Weights of a small GPT-style language model, trained from scratch on English Wikipedia.
Size: 13 layers, width 256, 4 heads of 128 (1 for keys and values), vocabulary 4096.
Architecture: LayerNorm before each block, rotary positions, no biases in attention or MLP, untied embeddings.
Training: a variant of SOAP for these matrices, 493M tokens, 7525 steps.
Each number is 500 + 50 x the weight over its row's rms, rounded and kept within 0 to 999. Layers, rows and columns count from 0. Numbers have three digits each. The size before them is the row's rms in percent of the matrix's.

# k: layer 10 attention key, 128x256, rms 0.0684, rows 49-88, columns 0-63
# q: layer 10 attention query, 512x256, rms 0.0723, rows 50-89,178-217,306-345,434-473, columns 0-63
k49 076:538524450539513456534506522527578542523520524526502470559587588487485503457457523583552568489553519570448496490547494540517476499532541515508535543570519490530542441543530537526541625555465571
q50 119:406400498508541558432457553503537448440483489512540523471483471501402436524548431603611557463497517487481466430465532438492420428425489532551506523517516396391437456548420584463533472507483492
q178 067:558444562549576473501394531567464605512484570473612577523421455548485509447405552624524508443481539442469424587559533498510514465528564558536525484522520617505463497569484526462448488529529424
q306 073:531438556620510594590534476556461511543523505531508468572482428532559540464481448481468421409493484592556450482519545459480544568537500489487502512458551397410451434524457553558397500489540488
q434 076:527506521557479525539573595505474555518459561535574483504458464591562513488381529484406455481507478520599517572513496524506506558505596546535488434548510463519499463468414530551499442547534478
k50 075:439520491496496509460475527456557506534482428532447495471495524461483433401522399532496467490466451455369493385414421405466516490421507441537388540454461429516520448506419470497579539496443526
q51 116:422502467434498452540477459536547490473469511530564520435511490517527503543557394485456474522519563470370547532518525450476566477507539547526419524388434565550427525570463541408529537549631417
q179 073:449506534466499517398521506476502522548431502438550464466577565467562518539521572495480523569489511494606399511512484471536517514481400527511525540556501562596549586459635570539549510492512546
q307 091:478527518484531540482495433509578532487493521475577489392457413477488438458493516463507467527467430476490426491507471556458506431563524531537493465599524582534526499533581485587550423634533466
q435 088:430518490491417477559493517493510542505433437435539486451505473448491423549625515511572463491422455529465411455546498528477517476530475559503545492532548543474487506534572464528482551613484483
k51 078:485503496545488541571496488453415469564482464544422445512441444525502486385443469436439518469460405572538564471533487482568569490486492454497416555444406450523473425463497583455416499406555447
q52 118:545533498542452428526358464572492516437553501441442513453404475497510497604603556534539604554583480521425493572479453540431488524504465491528510498468554530658543459405474553525505498445485515
q180 077:539442549537530573508514479469561565561562525524558513506493504631531502519568475474629463535556488479561480562531490546556425516432480572510597552574504548496571595481570491474547525518461505
q308 087:489408499532495476529487510507444521529534535379384469537552439547575484595499504471542478487534433543578526512448515484561598408589481488499506530502464515486535470507672507403447489523444502
q436 074:522515508510452527544583553422474499551513556573550414511592540531549446560486553586476587575525479554575544586484509532535525431575541560491514489483520490531483521463571561495453592526486520
k52 059:429575543470484440584535509450515518453561569540467464537552510463523413504547512532486482462423477569442574550451496523566497540544436536588528539488570461552446468550438470490549498494590510
q53 135:473392565490474632507498463550479429527440553495509499466470507597419562527428464514524519445622441441562452552414457514449528456474413515506573402351561422441535496468401486496424461574508503
q181 073:547568479441496479515520407492411477567573495499498526440535559362598527482414519468513530398484512503554581498484537499487489450553520551501577524433458516553534590484517369487489638504519475
q309 093:514561560530494502472524474479611435537540562496494459430491495556494542490434529482529546460551427519486556581506483470476491566547449427529432504417393402575564609414467555537475456417460457
q437 074:471527513570503463504497422415457484526519496354488491428497520512592566479495384480443505442401490567529451534527568425486513462542491404439574513570462454470497535514592518523465473492488500
k53 069:481463449502514526437482439540455471643509559473466443527551554474479537553513567600452515471535539488636524440514503449495432507577503499515537501566531521547478539480572510520499529475520557
q54 111:435446491499527494449491498527517484611444531542502468566573474522468497504376501406490482550524511539538517475545494429592507514578603543551545529599496496495538484553611487463450498503567593
q182 080:441503433520504468490534499512488450543431444503454478528537549532505425466515427513594533428438476460438593493538487436466549521421414436356524552530480488406583462523432498457475488441517451
q310 100:345470526394484458477435482486463469505459469468461458562459479446534529601500472473492393419598492532397484479478526418604552429488476440482517530569493481412469450557525427456481416554488494
q438 075:494491559449492487454476553517452444473445477503454433551480530533456552523504482446522481494519603481433523521510436409473507536457527483444495461505515427466466493472428471405397485384466527
k54 104:594570441591491551533556534541564538495519557532497505539549636565573513506510511496533527495561535531526550542533624523501498513552528597475542539507516536483544545491515572568547499501505518
q55 125:506548470479508492524413545509557478450476517558483480545527522507492332449619483517502503527529558428519493440402444582401549496479526543554492514426423552600516433477485425533545510423461506
q183 075:455440436491446572476498529523503468496516531535577469407467421429555496435519409430506515422618414458456574473583455486541540512462472498531471409534383448491506534431508515582606523505379553
q311 088:487450458419465484445553501507439537443450491510449472532475477498510460543569442454498509455535471524507456532424442430511534355512487448514574453476397588468505510607507460480534361530417487
q439 067:397574475555459495556515624557484537393496474506586500407571474515482482534550502471489545361447487486413496586541508433465562440479455475490498382527507533484494506397526514523446444587541418
k55 052:510426530519514492476406442571554527460486473484590506499537519518491509498479590607498459422459522498473597532542500568466455485581387477461575577445536570466465417494507547499612591623595459
q56 126:443530456493425447527448412456506563416604576392473486588584430415548636524424511486404473512454436505495407469528566535587509518406601380471498507521470548498510457432538501447551502498609475
q184 075:523447587530487484562467566489462478419521460466639491428504401488540630437527527452467470444585589469510550603516567453490527508502486615518529560431512554519433492571524511584527530452476514
q312 088:508524538522502475640475484537506555482561411523531581522445384526463486509447480479532449482514501457520488481551502510495508484498541535583389568515492531474508498521423533558560424556413400
q440 075:532478509587506578572449527507487474531567518516509456597499485536508429487489491540483500481452466482568561480566573453468532495540459550541544494461507517448565477510441603538558565460499489
k56 068:557542359513528469425518532457429453496478557505397487472535562456500384546578447529532495535513511504470402408458585543451427538464514409487485563419462537513552444588473499502522417473504485
q57 130:601470442483514513515525534490467499397482545427549509404461485460462604374372505378496559492565462490459553577507408468464528437501463481472609437480538464513557502459467502558438534555524461
q185 074:524513640498505482538451458522581526562494428464516471489596595553551438517583534486543510453514507495541542507513529541567496484539497527477481520494449547545484536419629510486512558556533565
q313 097:419528527486404522533624524559581474491453501572581491452461530571484487488460572540445437494627514499578459460509471538579545522571533539544540459567503571581522551525604444432541546588556515
q441 071:436564575423484499535517618577498467405471484483505488488407539506500520566507461490439474416536468511536531490485548589580613429559500569452429479392588497601491465442547534406418613559487521
k57 078:502505606541574575598482554497562494526544471557533542565454460532528528403532569520478510481460538536447524407487477488504477548483574556498436552490513553533510498497489572592512493517605459
q58 121:467530542574521440556509449536495511384473495540491521562431544515470466493584527607407558354449512466483543441476489512473498500510478530492539574541487525524482553511424556548451529507502518
q186 083:485478522466531545486589462454558618518446470487587495585458489561481447507520513547506508507499444469473441580443504581408439507510491486476514402586569654485531563547549498509482482623599491
q314 081:542485469528537521493490493500508512543456586509473464550475477503466510509383407494529476534507495583583452448531527495520447582597459500523558509572501494437517450485525506481472559474598523
q442 084:487534554467539451508479404497482577528431591515491533568521509546525447539551531485506600536514465519469357597408419545544507540521443493537539467519539487444456535585596509547493468628533551
k58 075:481514568554562511530501526540552500506582500484438538490491542429537583425457444466546533532475443454433591363506540569435492570426581442531477567526463485513519486483517491542510489449532536
q59 134:555556523469513502467424406506475426485585444516564503539507575505526496531512501447543545389497508422501473515496452550483472419530479524446429621426495573532540557472531495573523510430482504
q187 075:475546462451564482533539474536506498536469452595467470480626490565571542498541570414578537498407444507410526452537506529539546504476467458452521617583500559495497521569531505482606508536531527
q315 088:494502474399533425506526429467484545591431442462502417486612525495539535518548470496543527431617572524388573430435594445507519597472432435567446512451491492376496478518521428480548449472475463
q443 081:532540456513495411486506405563413492506430435469492434557554544495574484463599573595471549476521566471508473466562545414444574484543449487551568527614484505404495471515530454461450497537509541
k59 080:490528538561525606546555542536565536578461562566526490506463492501592465475420474542491497487493448576594439528505451615515551415474458510564522538463575497546569464491579450539504553537604530
q60 133:509516423545444464560544471518518453391447540512484487537449509456472500412465476518453572477486517516425516528436542531506556506472416450531538476397446491455515476493468407500526451397498480
q188 076:541494480445513471425441557515455470448471567379505437482441481533476491449478529409466481457520523478496464528499515463479455445533497499408500443535493446508403529432424590481492371440449484
q316 086:605557463495424541514464536501431459442484436512592520452536526542531477370514474503454531473512582504487485544466508491424464485504568503426503519436483469400334469512358482568555478440542448
q444 067:475475468453494456531471519484450472448505513440430481476496449437541412462397426466526441404513537520439455500497536550511502464505471483473449538531458510406467426467469448487535363453453371
k60 077:458401557528459516408528475488480484521516443509501488490467422469455464555535478512425493480539529441510473557424495483489385510466478543510472376540598521505449504464456506488472461441568522
q61 124:518466502521516538538428462490524530501505475481555557441456500548478464533457484470495523434453483563468439462545416421518453467558541472493490457459450532539513534460546555480504527453490420
q189 077:464472536645520547520529634428520529503512506461496471490469436429506577542480472526495487567438469513518442535499455456505552601458488556574533497545510458569516454499516515514523381512486447
q317 089:460442513468440521478529432518484533505531505358544477473428463471466529527547494508494493568492442401483470453473461570468517421482477528515492463515569543572544458562569457501476483533475452
q445 082:525443482460491536516539524483506520401560512485508508451506418459400466519526421524512489571496441480431449453475410546502453519455395538497526528412543568471497452525492532515508514529414475
k61 085:460468458459473511444480478492483438563479419426526444500552505446459417450484439478357439474515446492490516509491497451557424540480464488474489459401438487478586480403413439480486527515470431
q62 122:522537466503415488519437455505440501467452389519538505478516557502386496443539488481470545476406474496448496504484543499567472586484470495445433611467545514338509477559306515491500562514433510
q190 085:474550546487510423464436485480478468467473352366427441577508446529494419449434490529477532459452542544416391534457539485531431477399490471550550491487509529492496594473500471468437513595476448
q318 100:481461484519507535503534488461557442433458470491472502481515499491482492359611474493491553485511449444501569460531572512526510463395474478554521572546400490504600560538507544511456595456488473
q446 080:493455451425477510457483458486491426493541442405469504558428448470457470459527479544440506509545477516449508438442509481462402480439517483515424548455431541516554477491427460527566536533465471
k62 083:561439478500538521535544426473488508529524517533527588458541470490522465502517454561508395559480434506556478541493430501613495556568498456536562409538593499561534499452541507436536451547550527
q63 121:468508462449509512494457468517504527484541521486582429580548481525542496406518476524538514516458606602385512454565487501575501486492427545502374635569607555494514446498519534486465536527568473
q191 078:499522448485412475471531395445471527468440448447397488537460499516526399557539493594495585527442525472524451434415514539497468550531431499467418507545513564533508484589523500417480503405522532
q319 099:539536527499469462444382482473428463544507471504469464474501533499517457488577487529442558433512577556473566534510477445504528506398492492491463502471502429530519526477329485521501560378505555
q447 087:529553516489554446471462550472485541514407424448471504484463540482443494506503456498539523482427601546456483496545461479549491478356614504508474493497437451506560571509470417467478503450524523
k63 075:488529496490542544500509455532457464536517461455536544476537478475480508402558541427465532487560533456632393457468545572503530531443501487570522547511482473546412560411480536539533467538523520
q64 105:476498470518427403527487483466536532445514402401545503463499492439455543515459396486456463467456530501506496573469501464415556455516496420518505461413430552504492481486400429478401459406504427
q192 087:540453536555504443458555530504495440395575438530444593517436458449479557525453496517392508474486455459477639450468425504488603471498552490513501451462409553582455454520469427469475518510435554
q320 095:506481546545420465509537474495450497441529532531491454556470477398470508557549492545399521475525574527452617466448587420506444580501514457479503543453530507538529463468340510517449611475434477
q448 087:470482515579468472476489566510508515410446473577494502473462416464490476432437503519356450561479416456543541470466454457516535483456477465532490464473386488565484478489446474579432486478490460
k64 092:401440529370466527485409423500520562562524499464532468535524509386499531490544500538561457461455573485505417432452409500434411552532480466531527402508506537483523592462471489599494496476386510
q65 113:574526520475587523521469491541540464599433413493458534446474534501504477513491531456534504585573391505510528501558382540479471458487469482466439533492478479520498472566500493506490442489439506
q193 092:469468645478509514422442473553618507494428472554492579536415526571408362489524481488537435491460470491490496487455463517428452410521559556452521450493458525452463456571456560567453529484576449
q321 104:519504515557554543485446476525566504444435467483455541457397471597463470462452425486437410510498413471448439548472509479471450438473526449482554499550521522488441374443448444538531426550509508
q449 085:562491500494553505498528517509557479504407419604504606557374512569459497528442491494556414460524498418543535407486521531514494468552558579560492470552448542452452410527469483483505492496613479
k65 083:515462499499453521455526575570454508507508478551555535509480431442532577489436475548474505577562473433515577434470451494529618513557458420432441506406464544459564541519533472437525548499386540
q66 102:484536477495491466499558511540617530467448483472563498551549495413468468502441479561481470620515440509453479563541392549496497500397425467495576462472497516498508558480609424444602450518495520
q194 098:482469459576452564479432601543472503557497505488452498540537443570483529459499478505459561485533557501429510611572573491468569503483524437489508464448521460488514539516455579513437518447542468
q322 098:601494486530469594446528575561435401513459445582401497481541443505565522437470550372428508505471441494602490604531476485518473434472468487446553546441440485498565636540572514468520483460528533
q450 092:519532519525575562472507598553463453535464423498389514508613458548524484539501454376472501506476559511463509628447510470503454511480429460486490507396499501507514569456484592455586459482512467
k66 091:562535462506450627401352418526505493524488489462389400427519589446435494515518521420519480513456524438541550489526460445570423435431426477444525490408434472452544570466508430508551480411397516
q67 102:457513517553573473530585497565505527436493419447485524553561499474502558614551422562536579541498489537470555474590473493433387433515503546413490542474476508410452499575550494548350491530427528
q195 087:402506469456384375504493517471513473518435514505608469412514500545456474409492486472451459450473504427465386452495556520488562426564430516433461466597512551522449409449539501563497463531480522
q323 092:474501468497477335557524503511469486410510504576533489579534426503498392437497410521335456394449470440442454443484546542469516493488542470496518436549580552523465457544528558515528543514516533
q451 089:447504475520452397576506509490510481389519464484534489487473443536446445440527491516354495433430464465468429475476520538429583459500468477467439427487493562520382481504491524545543445541477525
k67 094:543554507484584549448540507568442534541525519506535515505553513593552487444522502427519547516504485510594509580505597515407533564543498389520526524479534527460485562501500584545497498473540506
q68 116:484521450432488519466481504581410474536551496461490484495517517515586553536539531520533464500517611531534484448454496512524591541483543494548499546502513456473535549494475449467485517501508493
q196 102:466504420445525506446428448510526470484503463506583504478544515432457463523561435510503496452491453499500522549461492461465456454381469475575511483494511547446551501468538441522659525495468509
q324 100:467525554485595455427488405548457542506422496537594516484550563468585543568518487532480546471516497483498495471480601466447498425477435537552536391512444448503534545561610434534566493527495548
q452 119:464513493466567451429472472557501472477501452490504481477614546452534546584499506501471514479515457449489465493555525458511490457389401467537519426512453506423505518491618392525597523483443523
k68 086:637561478497532594609449470535529574525530548572531602527518548570421527438475542471532491611611521485467547533481505536452536552600505451477489566512531497505592544544444525491587485516491521
q69 101:476484579492376577551498496462460450407437510507498562438511477549555482486510541535522522467528401502459461415391377418533486454533537495473516428466544476535506463374495583570620481511412562
q197 088:537467491560513507537579458468537484431504453504536418543490492464553492592520515427494559414470471489507556388559533524536470404442500590594587604519526457523457529494487455487527511553478439
q325 093:503504520507474482594427410441590485503570419373540471385483467537589440617549466525513503412433502446514586514462574501487600479410475573595520458479518554629433471454493471547630515502534446
q453 096:506416502524510522484489428453500504457545499421538419458417541455494490643516485496427523420439361458479531483536491555508558373445457650583594496514523484521475499400584480510451466524450436
k69 113:535549602461573519480461532593482567484428504543569510511559468537483420492536529525586467540533494446428537537541462501436563441515453489478564450458466559483449501506555413581573551512523480
q70 104:456440501422535452528490552485506523445494422523477452498509500446477439440503578456523521466428566554472499587570476518434527540562470415409462465467576498384476625533506486548475502493480506
q198 125:550508503515507447492493338475511561424507414428451559498477506412444527458376500565450405497472506446471457444479484514479458502432462450520383485421459542534518438507492476505485580554503503
q326 111:448512481524551412458565416478546578520519400427533553574516507480446573499395542578482443516433525471465501498530524536520443465488530373531449505480508562537552496488495498510486545593418539
q454 126:532573473455507390464541396483506608459489400392451525549533460451468544509457465660523429498422493466438480451475481507486431554509525367504443468466506548538470435526499473460543528560457528
k70 087:538462566512527510465516532498527490456557508396462434554485480425517473523510469537520524467549479489379496486455516461444417400530507581504529454460482576535514460427567464505462510500420458
q71 097:551509544477493536496403463563570490471523510508514553475489502463528527515615515527528572511601540443509496569464511503484477459483464587437465437553502457636518480434606585520498491503433520
q199 092:399586529484517492549410427501404589503470480652462578499395589514509487465461486469521523582474464628525387517597534537487466481550535438477384489478572459445486492467503531446424481505528533
q327 087:549579484407525459515512417460420478566483392568543587435462463433468476498573444497435503496442479545497479430491539568511464530494476462550401469500533498605523507440516531495459501482576539
q455 093:467530592443431498541513337517496525533473487559421533461489526510503422542499589501420429550469514563482508458446508492432452686441508400520363494467553544494542438487466431453557505485577604
k71 121:570531507501563477467543473494598538527548494404575588520575393472422567482436577536506411530490519510499477480480511525519507516406526449501544537552503501518519493515442563441580539509468473
q72 101:490436515537573575459453438459510512439546459528525465567516550546398420610474414437472478545507478547406536487524496497474477455467480452544479475491463511417552439559493446524388519463561477
q200 113:451486472423531349432512364441528503498528509426359522542398508460490504550432336534472408520437471557521477452432566453422444442488521491504435435456498461432476389451499428508431475418466419
q328 108:479461512458604469425456429428527537491526489467422554544437497578515491501551367510549426470464382543460463486518461511399402490525542406478463464461541477369478477499449466500530475390480527
q456 112:494536456417618423460519424412593513471562483457484580511389429596494503493519403463525429556444466503493504499447482477421384522459550480539473397508546571419455407515561374511519480462528499
k72 102:464518491415432478483420393450519481509464407548499462424514496440477459528508533469500471480375566531450447583491427464501437478414480472475462402585595455453521497551557443449507522477597535
q73 089:438500463490443525551526477467568540436560487428465453476508526441411601527491393551456503472522419501507459470470525527451464476551531520464448481517500505511507477551506544494510564462550584
q201 108:464475444468449477512519552520473467479521467487525500496488446503478532472469397534467466404475504395547480493450556554398527455538532485432517413478450513495428431585438494548480461489472478
q329 102:466441470515582437422453585564443442519533542466559480510495519544520616411443394512390459514563530489520412451534536466473477473588537510534461431449493478464438520463391553543527511487383491
q457 109:507480541587499458467509556544446448445523506425481440517579502576505585379510467476438496506545502433499513494520575498455550410475516494545530455518487509454460486493366568535456497531379503
k73 121:544570424553541467475548466436560520512470606469535596517454529556544502416483424575539495530548446525517504460510511531492547478504571522497606563645482509354522462492525478525655495479488511
q74 100:465504491558461541450529548501483491526506482528475465646505397515476539566428436509563488523552455604448521535480607484505554536604486533495466491465515463472612438517459462478464518536565535
q202 128:549554507506414511589560565521535566506484575477597540499515507544528559610563532546507560508515553500530565534529523507558559582576505575460565479537566521581505422535476490494561514536519484
q330 104:589568558519464435604472490514481558457489546442529511500513463471526516592499555575512482517516582548493575555502464429577511541555515482488456526528610549489514447502451540468588520611482489
q458 129:525506518543486583569488523536522566499496550516524509568532521495504514581557549613547507549448573530538576525561513497561530585605535518478559480566529554509542459482510544486522550555488498
k74 098:509489474454486560553517446475525501421564423580534496524563454495520557563523576527543509569515518502393515583409442509546450524501443496395456475441654379547502517499479393468473497459491541
q75 099:444519455525490599488334400414519465513489539535518542522475489586536381480399462476495519526538422551444479492474456496549519482457496447485529551616466455550496425475541506496448524559474435
q203 118:507530524497473429440558551447487493496450416420448465498395416467466416470535376483442504362495454490511440529507547506497482566451513505509579466438498427450498418514463452476452521442463408
q331 114:507463535463507470477467528511428519533456538425527453439397448473466480476462423464496504465446518517476502550537498516466576477484505504503527424522512519490527426543441459523604490525503490
q459 119:524469558449446469497531576488486501510529448431515417470450495484448495501456374438414537422499475471487499534537495461462526541453568524527475471484513441472485451506418558470475588472443461
k75 116:495413503606461568505505485499616512448563542439556477531473546533481531560563515615515438487499518500532417513512513507484451490553563530509496410506486579509505450453498498506498447588486458
q76 090:514400531523475548505506505560456483579493553419557539480541570504535575463418516444567570520433444473538558526568549524572463400499447521437474627564496420524484552416415542569586479583586492
q204 120:502468523489535534478553497513583547529474515460571505552572596475588491506585525573476564477498550510482544497524580527532526562514489493553511504464455578614525580576463546522528573491527545
q332 110:395554503501509573479543590494528570575481509457460491574580497615653486503511448556455551496542543561526496558488572518542510552439526498511469495428501574577527561525484561507484542452548502
q460 112:414501528590481560505508531536551550527508522464526486563552518544570544473549537468414565480488482496494494551505604591551504501533439494567416497398479575630488578502468546510460514485570473
k76 133:425565563413472486519524537445454492471372622586542466488539539525511574472522516527536521497474506504437514458475560448502557451527487506535547496484422547484565454519482614426479661472463534
q77 101:493513526584507453544477517523423439417520570450476449495555502534517598495529483576479502594517363492524490565513551529476431500600525370500485553477492573439435449593505585483466474464512500
q205 130:530601552557575554455460452479476507456547466536479553452441531425411490478513502442534469469567434477539523536585470452492430515511529606484589482488585439561510576493596568459577490484497467
q333 102:569513472494519498477484502459626419539503423474481586474545517445465503484481429425497498442565464474554499520567467442451422451512551495533595506463556554489523444498544598416555476450502429
q461 123:571641557557563506494445495509484488515560456421479571517494497478486565489467509416533502463557444439576548604612466436456470537547544579573548451468553428572486558493575539481587449509473433
k77 099:421487550470539493480478421503571450549494541398502484486422475452520553395505525515452476505451496528496473519545511483483492447417503538563583537522424527571461506482543521529433550509494471
q78 089:580510493453507617472488446476533532400531542470538483472480566546484589506451460504461548554496480511418585501465444429478561433488461516597438452560416438581528491563492471465550534437505562
q206 125:465479473460518465552478625472414538469515527553557437577483535487387496462528585530464494554601486545513454472512447610475476455536542529513430605484475509516410578462484466510539463525457475
q334 104:410510466520503517504512556525443538549490592505614466495444499500504411396499448587549467462484497504488447403490442552408503465555522524483503506413471440544428559445421458561470519489485577
q462 115:452487497461460508563486535574496504526598546501612475527483531509438471424557596542529488514631471532497431458516428523454512393575552578556458547456455504561450564473478453560513545512468551
k78 122:521553553494462613473486465497594499575551451582498537523498629503504474488535514572534472554482516501523442436478493559448630524533486544493478521419534435474546445508464493526473541579479504
q79 083:441607489450474582473542511418594542445513474570488480499560537547546529457461413528525508541436443540526483473591501526525534473453522500541438507476499513510521495560578537575476330474516503
q207 130:541531404435562440387512477500506482474486555435522461556602525496543411435531508524451419511494552475502512569477551537461479506546488460466472575525447523482441532513488588580407473468484446
q335 102:586520455462531500484478514458474460434443547550514526504566448490481549452444526516441475481495518567451470503490494492559499449502555476490446605586448565495420515453478536588497533441460487
q463 108:585573386473542518428560510444454475458490555463534457493600437507639496481503515537421436511516540545450520548523467500506440488510583507489435590568470539519468470512533571596505449468432440
k79 127:447494524401528519566478471468584471495445531387506526528517436462509469395504491459492549551562459538439548516592545484605439540519560553522509546531463559547505530508428525568483567496441504
q80 085:566515475587484576540476528450516419600479488468490569582530520539483483448419464446515404505566422535494603489486506449521477590493504420554520499508484523479536411560475397470507451503443488
q208 135:522585537439429441475556546421551487580513606579572642541507619470468468509476471520501487524530525497577451518488474558502379448630477529466505531658448531460504559534421450511566534496481471
q336 108:523521506494499497456483522462440538513577541481564520553528596506439467476505486518564501542538521513454500536484589514523406543491468500535466539549471470474564596501390483558512442558397389
q464 118:483504523463485564500505569413518476577589553583536547529523616427403470476481431468569478544537497433513467504441524574560403456562491477578499493537425488457528546515421487526510456507424393
k80 128:523417521485494559450457473484521484553497531525562423505568526526396483453422554482569388549564508482654539434502454494488441492438506546517490485477409381480559535388545531445593500412508471
q81 085:602453417474531427558588471544467448475573496463493379475457447520445533390508551470530502413527534505436512534560526453412512529376527451472453602466507585467506493437439460537636560480554466
q209 126:470575425436525481556473561436550474487422489585416492422547490379437495566507408491479410402505459495501444544406428511505395525539586531517497496505517520554462433592486467452400433420662510
q337 112:430505363434429483537483545426612484543455498584461550386501478457441583543511441421452533480551429499520467539444418511572466514518519359530500443501499518582440485612455435495486393406613447
q465 118:472526381439498506531415521445486472561500511533488569433515544407401497571552453483400485457549434474537452537371444489546449469486602430447500469558496550527467419623468429493444415376673580
k81 127:505460490519580509533420513439456503555481578474565461525528528447444615551529507522545501539519488480430517497507400572572413571595488578512526480544447536556611498557458521483524463592553464
q82 086:491510553415491514508504409592490462491461391523486502524490566479478517578562457510347548542494542497622466486484523474478504555382465501527512449513499503513648547450482544526545505485529519
q210 128:427513550525430470492501535563515496569546439536543470529512454531515500504476453534532554430559515612507414488569548562566451604505486522504583491521429546543541541531487510493487490547492580
q338 116:356499542513465436474504546536400511620533467513499413570445452526443494547487439494507551434651602645536520506492557502505436565483443509519558608535531558475531516496441381445460550432478579
q466 124:397528533505396436445551563538446509567551442522547448544498446530435460516457509543508547398641558645559534533538567479553417618461439523502584553546481529456524529538439419486520570485436618
k82 136:463463580494489458466475646519456531408578384457508503576429533537549495566521434481524520462539485500404506551544542472460502522518498516495531596491553546469471545502530480501444503451444452
q83 083:437510529451475454408486496435556455663457527548501470535480398516527458560560457540449484468517483544545492520558552400536535521536545468531532434513471492415457474586450505462456431543530376
q211 125:555570600506543524497419401508496478497456505557443492454485530458428463495480527532467535567477487554532496561441536544488418546427547501640504535493514521419528495471535489520526622573431542
q339 112:451567550510512490558446452508418535501428511506465492526431462493421446468502461557381575452487497506529507471438538532468400499417551568565493458459460517434566465463468466560441582564414507
q467 121:454542600539545525505447432533504473426434516524448543543439478546407427496570529560408515494498473561515469563454539518502430483461498497555515531455457523450551471513485467546473571609416496
k83 123:563523545505382503465484459522482443539441527535512480500545495511451536484458502484467492536636497481575472526482522470554458464448489517531544579517466480490435533470485466433404496507441554
q84 089:532498450592564461588576548502493510568498538465495552540406489472515416467433581466572491476554509522514448525487443589524557595577491447524513523558539521559583556512456465419536553504524531
q212 126:515495594450541543418492470495447484583483398631508511561514519493551492512440480591491432478494542498514509446510417536478575444478541430510516508524436462592519477586539508439467552535505529
q340 113:421513497570545554468515470624458452541557470620501498541478554566525471525480468469514479550467514529511558491433517488490520515527536435551540552500480451593504508563586461489479577552483586
q468 126:532525549539531530456515530557423498557493473641486470583495531532489527498443488538485495533486505523533551492454477505476554569462563486570515578519466457600440501582587512456474510556507589
k84 123:515488403555511476469475514520481477540412514595356515535522531534470391450476597454447500490465448537475528464456466432420513482399546449501456563470480443560496435541529510512469559534538515
q85 076:493487560583472441439485436411430517513589518521405548582493495454411503522486504542405535477526546503478494524518586524423512537468503455522466522482458571490463503520369559485470525432559460
q213 137:459515494476524520426503562491524507485558541444466448447423465484644437515490448518320534451520547503438522476493506521555481430514475482473529521488491516491450508386454468461494466496380464
q341 116:465464514447505499480480522431537492492540475441533487461449503441552473485567399446386518497498487459387517448518569459551513486513465422465492482478424555412491501438416482503461514477364411
q469 114:507542461468463537516568581489529492497579513451504487512461529471635464510508509479385516470504563470471578513559509532568524488514449506498523477469444512474498483421529423464467531529393450
k85 128:473464543436542546468622538544473507526524545469480563420468478463546519550446482484473522562406469526590586516511517524590571416498483442549491543452499493366541487491423437452513509508438519
q86 095:491592425490561546521572527543596452558542528486548509514619494523555551463520428545596500470558446509513526471545553559508540473439569490498486539485509509522556510547490490582488454515543470
q214 137:583496496505527525560505535454387532565596456438455506422501490667415556526518512453517464524532543491427402477466464535484522430513441502509442570519589552441503532541540457574510568501499543
q342 114:676476579498489592584578499515513495589540470484485502413543522623517526610537493512612465506555567540500431534505492592483500462527476530478518510570562523515455493468527571627495523498552492
q470 126:641488551490525485615519496529434554559573513442531535411497498619465547502530564475542483486543575573450409571498433557485476422543457561538454529560555461491446542494488521636497488530496533
k86 126:543408540488550461690504491499489599469537516532503584515509564606397529513488450495506418460513501594506445544519481474490482516495470478506521505596487460445457481469567459502566506584466430
q87 080:395494505473501524449487449457474516503476451511419566509483517537395510507516462562415448571431498460441515494495555460463459565483590461591497512537487457483473440452363518572442469530490429
q215 140:526562467636489542445524501482554508430561487479525496517485542595436455591623540489475500511448532557509596478467517426483444491450577588626494574574530573549506566455450465491510520561570546
q343 109:400477530583490478386527536456445459544434500543500477527454501639360494497534490413438443514484525485539539458488515467426430444554545531562443469507513497528470481461423415523376518532568517
q471 121:529556479546427537413502481469536469451494467520492512543505555658424463545570551464494516475483507553550583465481520463533443472460582513601488555550489470547468536406429452453445544551582595
k87 133:497565425524552549507445541471464438440500554459504552512452487573449406601512536491454457511527537597511473486510514467379465440478591588542478578501639538550483446490433417578460556421605591
q88 082:585457537540512496455464456499442512515555535491483462489463444544603409503500515438448584449601501539559610535500510515457441491497423455438526499516469484568509566532497413424567467488503516
q216 124:549491537447498505531489517534548387504450553456580423488448467551452503518481452506460523460496474484557495471534483439545436529507583539529447489513408572547558553469460502385491450486473523
q344 109:617523559494562576528450448539553447544543580434486455531440531613474461525521442444569513503451506551621520558446493458508400506533543530487400512438493528547553535440535480544486420489497524
q472 122:593467518457506517549471444520490435506524552455580450486388498539422528505469416436508473413438472513567520509534470465511484531534547533450384449463427491489552541439486469411453458531488520
k88 141:603587509527512491457600494479496437568513545502558554531522461479529525526446425454501529487466387497529530559515471536565457501572610508447512459458434510528580511481540504516496536497461552
q89 083:559478507464512551574510491482549445554455522430496432495465410495581552416531604553518525423566545504578453513520620500549512450519495452414466564518538518535411516494466530576577569536438589
q217 140:505520504466536483484538553510568522502484472604477551502484462508543520538418547460506623419588503482530511517483451565486461497417513491536500618550593517427556498579532557450535476531484470
q345 127:512569514525497527523540517556601561490487452467481537458506540626593527521480603473562597462549566578564528551475486498497385490451521510594541578529550501540543561535510539479531553490496543
q473 120:470490554512513482467480566499551555520453493513512555483486469556548569538455573456506584446594558486578504506507444522494399471457536455568502532542640565425523564564523600487469517482513456